Weights of a small GPT-style language model, trained from scratch on English Wikipedia.
Size: 11 layers, width 448, 7 heads of 64, MLP 2688 GELU, vocabulary 8192.
Each number is 500 + 50 x the weight over the matrix's rms, rounded and kept within 0 to 999. Layers, rows and columns count from 0. Numbers have three digits each.

# o: layer 2 attention output (transposed), 448x448, rms 0.0721, rows 146-191, columns 128-191
# v: layer 2 attention value, 448x448, rms 0.0818, rows 147-191, columns 128-191
# q: layer 2 attention query, 448x448, rms 0.0495, rows 192-246, columns 128-191
# k: layer 2 attention key, 448x448, rms 0.0533, rows 192-245, columns 128-191
o146:546492452567464472555459514499500539444426416486531548509476446417560498484461511406517552450493530485466464667584465513450541564520478493477439500500446557541437535524504500496529523455512476
v147:585496486532512483454477531528471471507535444496536486533527492496553445411498486482553445494509542511452528510490509530478541582522459502598499500553487490498502513476509557450500465472488458
o147:530567555539438485500564459553527492475480543528457490505514487525476580569515511480520523550497547502560534512555491512533532508510527506455522518539489525561523549531450535487477524550536492
v148:490536472539520508485457548537469518468448473519500535488524471498505515490482513495508560473510506461494530502533509493530525571451516488534412558527515505513481526482450516469453565511531464
o148:563492544421375541568492472547438522461552518486544558518447570486481545491528561556460442496484451593512480448496515565487506501498505555479557504477529554477522523493498503528554457439493539
v149:486494431454491503557492487548454473491540521522535500462545507485457529465531514503486449535516481437483526524520494526418506476492480466535502481509456479503495510508502480513573474497486464
o149:430517502485547437491549562455561478514460536511455506532493613608478472575463411525555542502486544474498486512440483417634478478513498508476547522568534451462543511501513500499439575524560574
v150:552512497480535463514528464558559478545488481511477504494468527468486536567526504486519443529479484453509491477500501532477526492489549486509562530544472474435462502472547504449480511485541525
o150:411507549491447483515483527515464426445491510527345481505481543514465467513469493493428599557531526554486493405456588506527475515495479490447472497441474457480479558524444526538504484592454522
v151:510472506475463495485529498492501490503492533493488507503540539503499505492527493517514520504535507511510532429443507516485551481534512545499517440513432468496464448499526508536558535528506562
o151:413554529512422512496457491449500606503458479519419511468420502507519519563549463435429490485493493430527481461502488556445466487485428362488527526390464554538468520524462521531509448501517530
v152:503502489514494491536503538537491495487477486495503545496518500512480498535479470440530508510471539515465470562486541481479507513439511526456495527548519464476525486527485495525465512468529468
o152:436490523480509536521556504534520488482547478494488479530535522488494441551508467573517507541480531492451526471530484549571485544602481503536486451487477484515472467419447450519529456469434494
v153:496502477498522526540484520549512503506513503487459495511530450483470465479493487504505443514542475480456560523502483487458495527473525479540489540544465523535468488451528462486523459491488511
o153:520509480518491450493552496489535473491527506525529488451480495499563525521510537459529505537514473448439489557465572521583478493517476482534547523441546445466515555549423452522548532443472516
v154:515513527499501463487549535461504516542575491558508457470501561523499529485468479482502482505457551515490477525504574519465547530463509466537467482558511537502456521550527533487488473456569493
o154:505525515510544510539525579487495463458466502452489486505576498538563485434554478498471410467446524546500522509494477482542509537495586530425472533512517497428568506530423511503445557476517522
v155:447476548520549480482529522542495541545482492463488515567519504505492469528486540480520499492525513497490559534468490495540464502478490506537481502534495517497483493514451544507524519436545478
o155:477495482491459586500486444529492505498513549499487534490540532541509504514495542511463405540450468502487480488533498538455479534471530472425501538446529568491500511575511543507493489493502493
v156:498482448517484502532506508524509522470515475476488505508490502481481521475484496496463512494516471517523474481517447489498486532516461526543513493487552512446527505481492470514464487539523480
o156:584518518533470462435553547551479515549422525490632511546452431537504534441456509520544493560501450467535534560554461486494446472523429457553446571482482522461513481490571467452456510445509522
v157:512481502508537525541439533475464510468509536491547504531498457499537532474499511486494492523530543497522458514529441451483468421449497507505479465485459459495494509454488477510490509509508504
o157:451520508444493512535534554487492491537491477526504489490512500554495486500493500510509512512462480467443495537543535542484481513553418477570502545575526560432527472539546468507482520479527469
v158:459489474498479455463460500521468515530494492481437460449497480487493525491490556508473483503534497500523515509485482518540520470515554485464470552534510522511561526535484497535526469528515503
o158:493460547470557565492526484535525499493471530572552473558515482512528499504496460514494535528471457551532528487479452536468493480497446478553509488489492469541473532479457535470482457444499474
v159:517508499456513501508575545543467536524546517506546529537480542491518498491472483504517485514473496492442493473521474476523530544513519479501454518477462524508493526532519510503513481492527555
o159:456532546493465473476466584445469485518411459509423521507405577479525504498495544474487506507519508489500532544517531441551452521529497500525488533553542505452516472533446500471498514503499518
v160:468507484481522474549515535489449495489457518564468510507527489522517471462502536540505506501509443508480519531519494469462461517524486467503461446504532488473491497486443478499424510485501469
o160:545453470496479495481488477460526492542497529470555503471444550468467494502493480546519501553505548464498538541519437486522493512486493520514466524548492516512527508512523474427463532451491486
v161:512489517517484493545487529468542433509456492506511542532491480474467505505463499494481551460519473476561520576438449503483526515521516477533513485482535470477513491487490443504443509471492509
o161:487508435509532535479481515513525490505431527524512508473507526519523458462516512509531451541456517489460549490520544513467461547491515569472465505464539565526543497503482519482541478485518461
v162:495529534501524480505466550518487480454519451517500462500529506573548490440523470467526536551476539476484503539487498537525540504470511525512481483490462498486483539519495514503478506492502463
o162:517519522441503555619493474541524515543533567496558455479521497410497464467524528533521443438381506586495589465506524580573526562515518556526550503526532524497547455433534512498471502499481479
v163:513506493458418515484555491477481561504492497521463527582525548520485484517472547491483486539474433472469514447474493498483446472537578551466544504475519473507497469444502506487523460546507451
o163:523519497607468559530399436511574449484572402513463486510447541414451508478515559511489552426505494532568408462489477485485540428419472519433582487501536498567395535497490556504513490553434484
v164:539489531495467501507552497490513486475520516501560509479470522522503478525515500480511467453520491529457490470536561473461497543501547519541523511476435510453476476538553509490490511515459463
o164:489469459566485462487550462492569576560463467510433510553513499456477550464573503485509521544559490445499424541543493439512527485522450490506533466499557512538439477524454425507457456523549531
v165:493550467544565509481497595508527543510520489544519565527539432495523542480473496494506486487490535506501465536471510462475554481463462523487462564553528577516543502495538492553481489504485514
o165:483468543466502472491514488511477445537526427511567509503575547551484448460511460543506511506472542506530525499457484572546419564533490520525502458529497508509552530546474491481538514491474471
v166:463476543465554502527463455493482449471544481480498538480496498532500463434452504455526476513521501512527507490500501504543482463510454443487473420545478494503478492440511489498513532438540471
o166:482494490487523533541524515467509559456450556525469436545451501515473473506496476556530494477442490508494498515495473452438503481464511600483527541461444480528492488561533529480529449462488505
v167:512460553461494504530503501494495480475535470517475480523498485519480458528422541525514448484494478504510578457529521479476486507513510476504446445558419544452549498502535515487543527496510495
o167:555526491509499440448483498484472487493524524536472478519481485509496529465502475543444518496469500562516456422537466467553499426489548497390451484515446475474511475446431498469480504486491490
v168:517464511508512557431483509527467563506500484564540515527530479469490497498532503510457504471524488524541452491408501485516535505543464515552529546515510501520472525453497481486480460478508462
o168:491492458535497508572447499501481536499528493425456522527472504487483469444479537458536540458482474474495481552535519519510531434531474536466528534441517542536510495476509500473532475505370483
v169:506499515479531498512524463466543500533499497495492496533498499448471531541481508515534552463479497467498519523546491490459468460494453489472572483456521494525525489456542495425520502563503485
o169:505452483513546448483518557486502541450415547486482539472551416614556490529432424486554427539523453463530518420500459497521528510474489536570474461552497471485508602577402512608509498410512475
v170:531489501492482519487517489505511545504533516522468496469521485497539557519493465491455528506527533513538473484508508507526530541489515489454431528531553539469500461493456496502447542540450518
o170:480487580514550514507472476577514482495515535465490471517523521499469453468502533478541436513505471495448540468525588512488507513543549476510481533484509467470525585513503489516533498492550468
v171:488461486510521511523541537485474552513495490517490523526486465541494430474491514465481531504549482493465512490530470462524451547485529487531392480517495511480505554450506460521469500468510483
o171:570534456464506515497488499531498524525426482542619554471570513497525564490525434468594393475577472427549540625585546447414489479482582499472491538561491515410505542622524490478444479352586502
v172:468514507475535464536452456455460466492494503493423516439465509506481523498484487518511568471504451506571522544556498514512528445524521493487440471562511509555489482474489499493470495508517481
o172:546556541488460561467528522537478508487447531567557461517515476510461398458493498571502453477454506494511560581469473469431502554562567497459512496522416540445496560595573502483509557472486506
v173:471506519475445475514501505527556517525533566518502508504456457459517510534532516504514536503493457450519479498465491465497476480539511458487549472482498499532468508551528478552498487530505523
o173:434462470450542451493472536400500535502414489510455552531559518469578533510496471509462550484599482405494519518490482448446536516492393441566435509427542491444470439526544505470532541387461480
v174:496536504513489470477490482531492485524531510583494499531503545479516538577469455517485520534522528510525452500471529503500517488474467461496556486509526524524441481574473503523528485546492500
o174:487458507415497512547476497475480517514426531478544560525523502516550456485496471491545526475443522388455544565498509497398533464535516440548437518470509510462538532528536445549523442468548508
v175:436525487511522498527534442460472519535476561515524527500514518493522490511480542530500490517534503479524484493460457478521522493506466436537495432495502567487476480436491510442539470462517492
o175:490492557444463485538471499481485491514416468519461483514471494559491546539512545570488438519514520440557515516549534465492498471473436483490535494505514497496526534569462503441509525526523459
v176:495503554524495463542519525536520499519522534427521493526506488524526517518509545502569521533455530485511503481494546518476442527467473494516488456511521469512482566485460471513544486429458481
o176:506531485481535489493520528427494436453499466559452505534497545484506501480460466483419466448582475436475555510514463524492495537452535493446512564467492494391487475493490559472500516495467475
v177:426448478498483488545493431504532487486532511492490489529509453482510500573466497493527500545475519507480523495468537480491498507467483520521498477488433493498509446460507538495506542519520484
o177:436582441504483534528554587480456507438488467523449447458487465519458494528529582518481484480610469476462480496502493521428516523492486506548503482547524456477489455518546497458471499527484501
v178:500527489461486527498492595530519465542501517430557531518481519460463512493429515493494471519483514512497503440488497480482491494497578468471468505530501520480510512472502532523517473464505442
o178:489552544472509516481564479505463515430526500530449473525507542529501512464540479530447547520470546494539526510460457512475462508436541486476530548462404535586490528457433561509488525563485532
v179:512456447479498496467489497555535457508527424477538461483471512484475464554521482437511479542480497493547501433481492491490474491512526522522572534466477504483528470490489502467557492468526551
o179:469505488541446500516487534438490489480477406575376606491480496503533574505494532528430511468488485485468470511477412484543506468430495530473555450487565515532465444534466507566500488609513512
v180:487476497512527507548440521480532502480462522487484487521477505530482521504513476505499465539511436467500572512496443511476514469512516460468494454523492555530446472499502475491467505542502494
o180:445520522444482477524480524474456466547513521505490540447484510530493387515504460530489503438460537499511544442368606422513496485542483501594506543441476382489474507486467478494534447457453514
v181:499472485507516531482456527464525548512476512526554518528479501504523492549485509532496477537485526510532476510519455500493495465498469492524545489432495508494456465501491491486507478541516473
o181:503498412524521434497469487458581503511453534513540503561509515572480514513466474416530516559521467457527481537470500469553470485517482460534474537485514534512462542605414475496487522448543553
v182:495483558487519519541459522505460439478515532506491494523475475490508488460508501531508561477481484492470500499498497502492443477508480462512440405505480568549478449492515459501440531483539481
o182:472510516459549511505526503504475534531469551463519556440498470521491457517537534468530477470501531510482526512518473500467508533488463538521475526507476463483517559466517474450511442506427498
v183:501452552496508543508497457443537485478512494506521543434537519443506490473536511501497534538452439485503514501468470457483460497520485510531565494508479525501491512475485483533567502480541455
o183:516539455524440474505490479502544627436502475525503536538488434470516569440496518542476526437552530475486468504495455508564592447497450528537553437564545484490429397498463508505447546493422450
v184:497467456505534477487518543517532571446446478518496505511532503481498556539523481539457532504596517517536486563511518504495578481504527513502486608505532507492529476569451500481496483527512498
o184:472527490439540576561528505495480548581471458488608498503539493479520458477490424543559418532412416458525522409499486520447464553541422517517501493475541571515503514464452487525534469471526456
v185:505537576563453503544474455504476484440495525512454495456499479513499495532522522499437491501521492469449477496518478506459543501501525524451592490496454538488489500529477522543442503547488473
o185:492482521502546469457482483481440586555545512518559469445512513488554468537497484544494496542470465501491479413484520497519496504590435505536435462513472447520473421379494517537504472480459488
v186:488527485507530475511504527536521450509526494492509469495519491509503535462513468511547470492527559529519527466540549533466501515524484531445508497513504503468510465455554454493529458503497469
o186:504511478523551500485533511441570514536440456534519485449570501515545479485544465436468470436501460406519453528493495522547501540505526469551503470514520535518521582601517466473561485518523439
v187:529489497483504495525470506536488472479510498496530542465470469450521513524534521540519486499459501473542517470488478574473478472517500473471543477555547519496521486484479528485522485469495510
o187:499477472467559414465469510550503567476451462529493524481505485520481549445518470517498598568556525478528466525455481502497564507478497469550475531461465515545396555543546460501463534490502454
v188:430502542473502470494499507523503502495466528444482498448495542514520491547497569558506527520424533505492527481471509454539452483479537425486481486521491436493508464439515471514469556541516521
o188:511456478501464516465496466515498496521561479446495500518439478447459508489478515449499464535480401475514512430459435597437464523443515520527506532483499557492527548462477491533550449443476494
v189:484518501486477483546480450493489506513486503521508486476432488504483467489502527466531488512454497489510525465555556542468465470480491480503519448485486416512441482528510508460558534501463528
o189:493523524441534465437490519463441526538512490523515565554552487623631538513508528479412553492556544492529482553493461469565573522499475417408466512425528477523533514474456441543487551545561509
v190:514473509526447518485528483498484516536461464456480492516484493521520534516449491516504528463468503494497511550497477504494491523470519465487432517502515532481506495478488483547466497449508509
o190:533536519442519522519468467515567481548624595492591511419492506452489458483465579519551455513448522545477518418471561437481524449545587513536506512496486488498559512506502550525554446487544444
v191:427483512491492547450520551451545545499454534508502481501493501502535525493553491530448552553502512506508514524481495441548496482559437519535552490490522460482445524502503494522474503508527545
o191:469520575463423478509506467539463469500534489415514532539433514447444532537452503473517499404544500475451520480486512512457462456491521509482482499535495520484510446466513496558506496499454509
q192:489461500431465550560536469519503547461475515560502517530511590412560569513518469477505489501547525514475447553515462566470510491507463493444459482427418464532527525463464478465513590471499526
k192:523543518478506503495524498546474497535549468525467451471518480501490515522483476511476484565531542481604527474470555486513497509509462499532474448503580540528565454484523510520483512502520456
q193:492523483504500493508545525457454542571555491525480504525479513536502490525513508494466556523569510498568513520482449533538468534527537456494546429615513496455505552517532529451504524490502500
k193:462477474498493467510466510475520487486472522509587493531463526472485535489454550496466466466514496514432544524484500513509560431493548526531459545544533530466492496455534477478409468517527533
q194:453413524479514576500522564472397539562405486570497454486432524539446484474488517474501446479485505449482488529530515528494499511476467510443520492444503484501532462547471530504447476451487508
k194:524476487512495444490482452570539511476513472506506497516449454463524505510474497451455509498451503502468501504444534556491524464472506512511536489500529512526520497476525495480491507482500532
q195:447504499554561452403493484478495575414362563469562546462468457548546457525507494489571466518479513461578540629526547437468490500373569457499491409432571528474560518565454483475523564496504412
k195:514480557474496496495472477484509477473517542477462446492503589549459526414412494461508526486454450506504540444423412493522442552472563456506460535493502492502473542541435513562489443512498563
q196:564532430463432521482472379539524461503485545477563520487511631450505496443525540548457535505445526531515554481488565486472456516490506419481522509475449417470481492529495561513530537492539444
k196:540453509540507521487462501548436506534439538511478519477499494475510482494501462565569412543573488475484470490504505426589505548575513514492543485496512632495462466456520537491543534530502562
q197:508494459526556528456475503527475485531423401489437504432538512482547488453493494471502555493508505495473455473470534490509528490524521484465518491498573523510520466481484521455507557574560414
k197:480525508496571477468506485469450478481424475507525480572519467551486435492504510480485492458508551462544480558428513478496542505488489485523522536464544483536520534533512485565561482482422501
q198:475544538469479485488525487407576446496533529478498556431467489491555577488456484484459539526469516562465453530480549509553488478557501567508526457465468532473512516456583488447485557463480534
k198:507444519462531485537454529446524448437576444511454479484529513481500528485548555531538498454523546466493510492528428443369567512476524463465483512516507507488505446472511444453485481514485405
q199:531460533503528414576538492462565476533523430489493497450538505468525475401553494482491502458508524504492545491505505507491545507571551536532462486450463508415501507403555492451464493514463507
k199:518546526495515499550500523490513527443422408499496538539534541552502529503557534493492451535539488493514479555564557456488550482566490544493506529433490470563468543537489476494519465503518501
q200:494474499493585490528483391499544501467521491500528507481518523469464507500533509496460535562504560490438503539515524585542548525550564446503471530474489451461500505462520468591372463556489459
k200:512533536519478432522492476490523454460433484515410565542502529495521487458578464480532531505542458476500456479463416481515514514485422510495499508455493557473472505509470493491518458479522479
q201:401515465562493506539475449554557534440560548448530582417519519540539509476581533540470481559501455422474456528397506530540527514520443485565535438408483459495490537495387503553472571509463587
k201:487408579496424516500571471500568435513473499502500550516447553453456492539451476422516454400547474522529480510547428500532472518526511513508457491525536397421519527488505426482505482469557472
q202:462621482471530485483514609518534513541637549497497495458517429505570531496474492521463499489514447484493407531506452594438491478480498441481433459497464451528512516521525464476471521531458523
k202:512536465458439540515485476485449478460478512498446537532484517493405509512499519521516504496512526483463516483494480436465520500586478481514550528497470460479457459503564493462461554547451520
q203:564471520485467503564448455480459478523449440427508556475508530503491502525455470492412530518506461563485521488536551539471513571493463479506470443517531555437443461438524466482526423482463517
k203:534465506455398442536585494512482417483487550546366528484536547500487449428426517463511534502464509424555542536575495508450540486540446586517509475434428469501541452496525556519492554495523497
q204:537557515481503568536466524504516455501534518463528477442459438457471503462482508489527476495516493473526444491493500470525463504516447534526447513460489549510429479428530526588491539581537477
k204:449512437507533534560551518466449529498575394537460583550519476524505518518516459524430501518542550520414506507448445511434500490512540579486543519460520462551489505503526466460575501494502516
q205:538479527451478539557559451497460499521555450510497503606518479486483542574526463549493512481467563466449494426565546527520578406469494475446519456551546521469507478429586431495495508552519487
k205:524492490533525549569525517532553457473544469440583522498519485404482553521520528490501485503506494583533525535516496578457468509572504545453611505475471553449491526542507535536474514554507510
q206:538527538446462432488579423538497415515525473526535431465514497520481511484506469510530466460511417514494445460456588526467545484490532490479426600494522504496520476447566511468511505440497485
k206:542514536475547471496520514478497494470506537509505520616505527433546521528537508494561506533527489564434547575510528463499451508550514437472533460577528518530462480471473525501463519489421500
q207:485507559502514456468470500508570541530513553583498435500490494545519542464541512474446491454517454520495493481431504464555458546496499454409478464457511527504532451476538538525483524392545478
k207:487451480527469478561522552508518561498516473513503527534494506492446508493519554491565476474513484526502513518434562487597473515462469457505532473480490476444491531486502532478561449549511505
q208:473550511488477492419548462549571441478539490513561561555541445500539575559495583516548512500495482567487535467553480455461503497436569552480488502478476529481544467509468491488470585498500527
k208:494432510538561509533517514471503450514527522441486515493551505476479530480457500564429493493469517480471517536417496605515594484466501441489509458513482546483453499446478457458494487462494487
q209:575587483474540460511582524515430517530498458437537516463426446514574513523525507522438536477508453493485538509490419550408456477468473554478500619517469531562427468517507467504511515515487563
k209:475490445506468526453499505455473487511524448503549491552522547421521497501490513485484516414534471520492492510534526547508491466514483521524465469480461579468510521452492444486427572495475514
q210:420524485504525501506587478468481490512494537556461473460469430543527534589559502488527547537489538480520488477576556515508438544588480461528527475476558537520421513453530463488466498522464510
k210:527502451535475554507546520453582501458493460495486485542501479424540519484460473528496520527475530489498499564514483524574514469466502493495518522556503464456505451528578401508442525485521546
q211:521531437520407556534496539507536484575486499500504525525542487531542529472516431519518469487479527454479551478467559525532490537493535508516472462479462489484511477455442498443442474465459479
k211:502515495453473449476497448517481456512508514463555534523520504544571521490465476483478506535498495474452485522518493540415551531575470503519443501508551597523519501502540463548504495553477484
q212:596538472493468482493493580468554471464488445527506497470475509470438512511476515441464550457499481513561463555429535461414480461515491486517551536515492487587458562563502452480477457492497488
k212:509567462509452490598430503501520512515533478503457542500549473539554456518504481469529518437499538510466501465558514514534541475532505548522444532543470566469511479512521516553534541516488501
q213:521435587493445473496499528539544455466530565549608524486480440488498518574476537557512513421438551506470529475491488492482567463540486546487510496516438580516418533495481578525492596508495519
k213:469452541477553518412537408509508485522543488466433485566530500511533505434536545518458446516529530533503440485458536469505472503519539443491456457531550510440560519497468508538452498506438457
q214:478476468525508498500486460487570503556507411494543478462413507529450546548455464504526521513414518492451424408588465504652469518498469431549538518502539529503564528466589462498494434495478486
k214:481555476526579493506515563475546461520544515474449429469519467470537506488499537473539516477463471540488500491489502495500519550480446529487518491499518416543509496547517547435491486474525433
q215:512520581564489524537495461490459443499520509471495555453514469553511540507554468572495513549525485518491453416497496528466460569519562471432470531504478505449479513488436495508515434526542451
k215:470477491511565476504436528535507497435508591412490504527461578467517508436565509526509476490482501528421474485465511557546503500410470502461510495499475477541498456485472521447473500426451531
q216:549495410519457558490477471461474443493495500471503548501515541509541510463519489483486509400456528490505577429591520571466515497534467468504490477589517566524471504430472518504441492467444605
k216:568477471405493461517474503572428509546544527521598518472463523506490539575520496546550498489462544508415546591535466464489439481503511558504527546497486439413551554573549489477545487509563481
q217:455488499545499513487504470560516534449523510425537494563489505496539513487626484561476501535548519457433522447503475522495530482611513423511514502504455444496547412519505523438499437429481533
k217:439449465522534509504551441543562489504450490550523441516556426514565494533443528556504442495542517415493512481502520514502525450560389517540462512487488516497493529469440505480457514513513500
q218:514596523524456509572502531508470482555527478513534483491477486370487454497431473550547532575463412570446412448528584612550481454598542519483592480523544506492438557434615440476392465491502469
k218:567476495521484502483532509467451518465533470500458500461483485473499526508383496543500475450524506518490527543470420538486451476516471524496560486552488510536525500440586454453454494508494560
q219:492520474485494518535543471547476449542426430434484526513464552442488455488478540530497476526457524503525509517530441532528486504447483582508505555544465483512485528535544462452524483499561476
k219:542539538504535528517442483429405490509524441505483557443432527471504511549441514499487459501492567465532461531523443440446466478498498476464443483496580500472483501467479479504396505515496411
q220:521520573495515558547505463504496505484507546541464472480503539477492510466476496445457502498562476504525529469499446547569468595513455510523441498547579476583477492493420521522579454511478494
k220:470466475522473514469472501521466574556483483473468413564559466495511459494481448519576468453481543499497545521501486512480457520468478460435555487504441527529474540500496532560600538505401485
q221:402477457540539529508546518508566495462475491390576486477487451532518481501440520527513487487508463561519478539426491506487506515576512451446530493411465467487547501530507507496484521581514496
k221:471557582436483505495496501480493494477554431514446492461491477472507508509490496458492477426490491471467523489549515552501466544507515425577545498489558459453497537510426500529511499508500552
q222:544462408487496525498426455467541508478554445523517541549452538518517502463537575560537560497467510526371507442493561528529596559581468560450524446574552506509471481505454563505415447431538544
k222:518511563439580546461484475481509485449483467470538539446493531516461485503540525488518551457514556437416502516494596517529501475521520456442510570423422473461506442465494530508546498475509542
q223:457484500422462510516456555547465591503521491452490561566473475520490472486526571490563515534487504502538584473532512495512504517497568450471519430570567472542542480527471521500531482423492464
k223:515525542513482476536489507494510524499488536518510526488496443435463419539442470475447465554490459481473499477448501522469576551501435459516494501443437508499519478469497504533495470422496519
q224:518519482460544536491443579528491505487496563497498590522508484522439538451571482470493488487547504449427523586523499535495500543466536542515580495493481487520487488539431413483472559616521486
k224:525470487469471506507488472532458483557453507502506415458480529627485503462529469580495497454564526487558515471493508500491530485521482525433502493484456470532498526560495561525575498524516450
q225:391493497415518556450556486502502450500507538487485567600471522452550535548433501519546489524445504478537586572520520452441499475458476435439470441485415465506514523547534475541426541525508485
k225:564578515540481502461470524504529463472530481482529491509515602458489491448466472520479498528499490456525503534550472580502507464491500526486525514509529566567410541421529513507502519510461492
q226:417440585461516481552529554539450485540454427510484548517485520424555511499536461485528527495450541473481534631548472535425480472457518446466509529440506501504541496508507536499473493538531429
k226:576496486540536482533503497524493466548472490532457511481540525476507503583470508526488527449515588495512560509497489489517521528506502542522369442444496490578496461501520500440487442522505503
q227:509423557457505474500494406524543467457482447508459468480523440536509490447574552542454540476422566543585436443560467566575490508439518505521499522510460519521461586425565502498464506444526541
k227:443500513542486521545553451505544539626514532552490511562487472546516451491563512449472495518482471460423487526479507455516532439534497476492462462497496502459493533527518445509570468493519513
q228:434514490453462436493472504593517465509583552506469543567504558454444544529513445497522498468516469482532581516550555529476511460479495461539480567594442519515488567516612521504469504528490539
k228:527561561490511527478487539510531536542444518598521519485535505522542522497561530496495486514440447500498531486424430503470514486454468500526487465490561495557509492463499454507533416476437501
q229:499477517486594513541514460551447513520452525498497544486509496551478506415521457575526542522479434461492494554537471528487510579460400487492478473480592479541477481499514513464529479569469505
k229:433548453507507496489504523492488521542517492508501562524493504525507541563472503461554488497508489402553509553461539440491512536563550508520492462489524474481526487550554544560523494452509508
q230:487510507435448520577474494545531446449481482487454471530442563490466485510472587461441526417534499507530505513464484459425560601494557455528475493479539494535505443563595527536543553513518566
k230:518533465551468403500534458420487497482572506446524473552531527509582513498474499477509500511445526516446554466564494540495467512496499489527565438444489492518455539482518484547508524455569465
q231:439530537481492516481494539496478548527520531487536465431415453555509511441481511489493451458489500481469467490389409528511532524431497457537570494484492532544446433509527510447524479510522501
k231:514466539505476452513458548449527486447536464528556532559532474522446494462460508539480515429471454512468520493523514487514508498470515439546452472492525496491510512522511481496479547542570505
q232:485519529434569500492450504574473499474438574483448476486534465530507507468531477550475473517520547460591492597508454481487518535480461507495490401469460531495441505526410497511537521519490466
k232:456472456526516521564491459449477544518492483540455513448545496556516507519494501550524497522534480482527535441475535464566510487541481490545487487448495494559539510472556491522527453521490535
q233:470563479519584592462525465447436437492495523494448545461396464507443467469552509493564499530490435440517488471456465469486448501489534560459491523486520508587487446477539472521450491529515359
k233:566491472476537515473460504435519519557472490506506493561486450541479420536501481491495538486463504540493457595456519515553483454510442539512471582453458556557503448480562470516471439494533485
q234:438512435502517456447484515497568522520476518490505560543477549480512482488452544564490527565514514493496507486494506498517503457508478476503570496423510471490529463496468464492509455578476491
k234:523485543523516537552504468498529582533499472490544540456579565481522519484516480451490485491504527511521473495533446536526541543494506481556508515512435510454486529521555530487542514509556518
q235:483453419515412504498515542450493414525460494503460397493469449487492470501500496497489424546549492518426454436514498460561414428462485551478585587479540529456471477478460501494460434570443471
k235:497432506553470507485563511526472475440505495484538550583510485431459531472518503574489526450503539504500471510550459558512532541482542511492469414479527471486470497472547471496459500459518524
q236:499492509537456480474479454508500432475490404520498386545525562421399485531455524537467453548519527513512482524510539488471504483479502562456509550579453450524525492518533415484504515495455495
k236:480525498492485539478519480506515475559506480468482448488483461522486516516476497443395535536473531470529489462481540538523484501517515486556551518424506512502439458526507485509536506492462464
q237:565594517505529497437520465439453462506546444567494478505530453431510440532513455413527558446477489491503471477619464489524491431537532499509476549497558457539451519516603548471506494535477421
k237:466468408577403531562466496493488528476447482569433436572561443479462537489491546523534546532545532580450424590469445458511546502463503512435446505511492488464423516521482531489469494500477531
q238:536565434541602505504529540564575522434525544491428582500534582515508511498525520514468479592496501488501473555457524489504457536481518501525577529519493541506524509495533506443492529522527498
k238:456526514472489539469458493467476504423478530540505479486557455487489505451494520409513546448583464478471522481467391466495574481504516484527485515476456470563555535536459604456515486515528517
q239:558474495472477533569514535499480517492511478440503524475568421409543560539504575533478534529572495468531531503524516476479457540497482569483481577549471495443509504448554496511493466473465498
k239:496434542515504486441500468517551478486490513464490495516469507515460403492411471531475473507435520554576473527464485552512512519504530479523479467583432498498543432537468526472566500492448502
q240:484533474505539525570486449459467522487518557428415525523549505566512514502464523554502541531478513546534519509506418529498436523560434498441521555586495541579464463479530534573538499491504494
k240:484493501572408522503517565495482484504468468556569499549517528467525437477550464541413518541508475557507510525523537466529502529515489443474523495474547421396489496527543526542487482447496531
q241:416549558421525479506550453582543514495512551493498501553516482471497509486552518443510518454460542485544503507514456527491490468488542523468526529471541582552518445496507509525533480475501496
k241:495424496511462467509529483497502429492539493473511458501488430533523460537461455521424534426540554528500510475551575558487450516512473475529494499530542528419511570542461509463480452550483490
q242:495510524488407494464420503493507468564475444507468526459465526494460520485482517529512427491527505479487522473430475497430540546492455558506554567540456421501457488501502509525471376477514513
k242:536515508437516511495462502431507523538512510528526464536473465565436464524520495518526473532457474544478486424463500490499499464535514485462541420516474489511476478473469509492446497464503442
q243:572539461513505410453510519494554481503485528539491514528466483507526559530464518539513514445459369478503486508534560489542511443465424467510404523426478453452449523481492603491448549462444599
k243:508510569494482499525461477472592477495471500487485527500539574494478438497461541487475400535523531536579503543516494472548529551487454561495517495539485418498470493558484446502490474498533435
q244:494544496490522541455476446490544399473463499509549464536560428462474513492424470426534466486493548516535531460506478508644429448515523508462461542536525444543537521445454460501410512521465465
k244:518495532504576474553524437511510484460400514473483521467524451496477538494500491484504491522488435552576469538548557514467526583537459590474513488536535497511509507534503522537557585579556569
q245:459458557521535457498513400574449475451521503432394552485504464534472515580474502607472481538517428518500496515420490500466473481490545475506480510439417516488503456468539480433556569482465485
k245:550557496485450580578520574519501534584480533534446546420530506515475565460537536515586481500498489435536530547497448532460496474516492514484456534509559504470498529474530459552449501447469449
q246:497466521500538509534459515476499510438516520487519529554536505530466513502484570516515532499608522406523514456556452514497489558512503554531551468508456462517539502502439504519497460526498532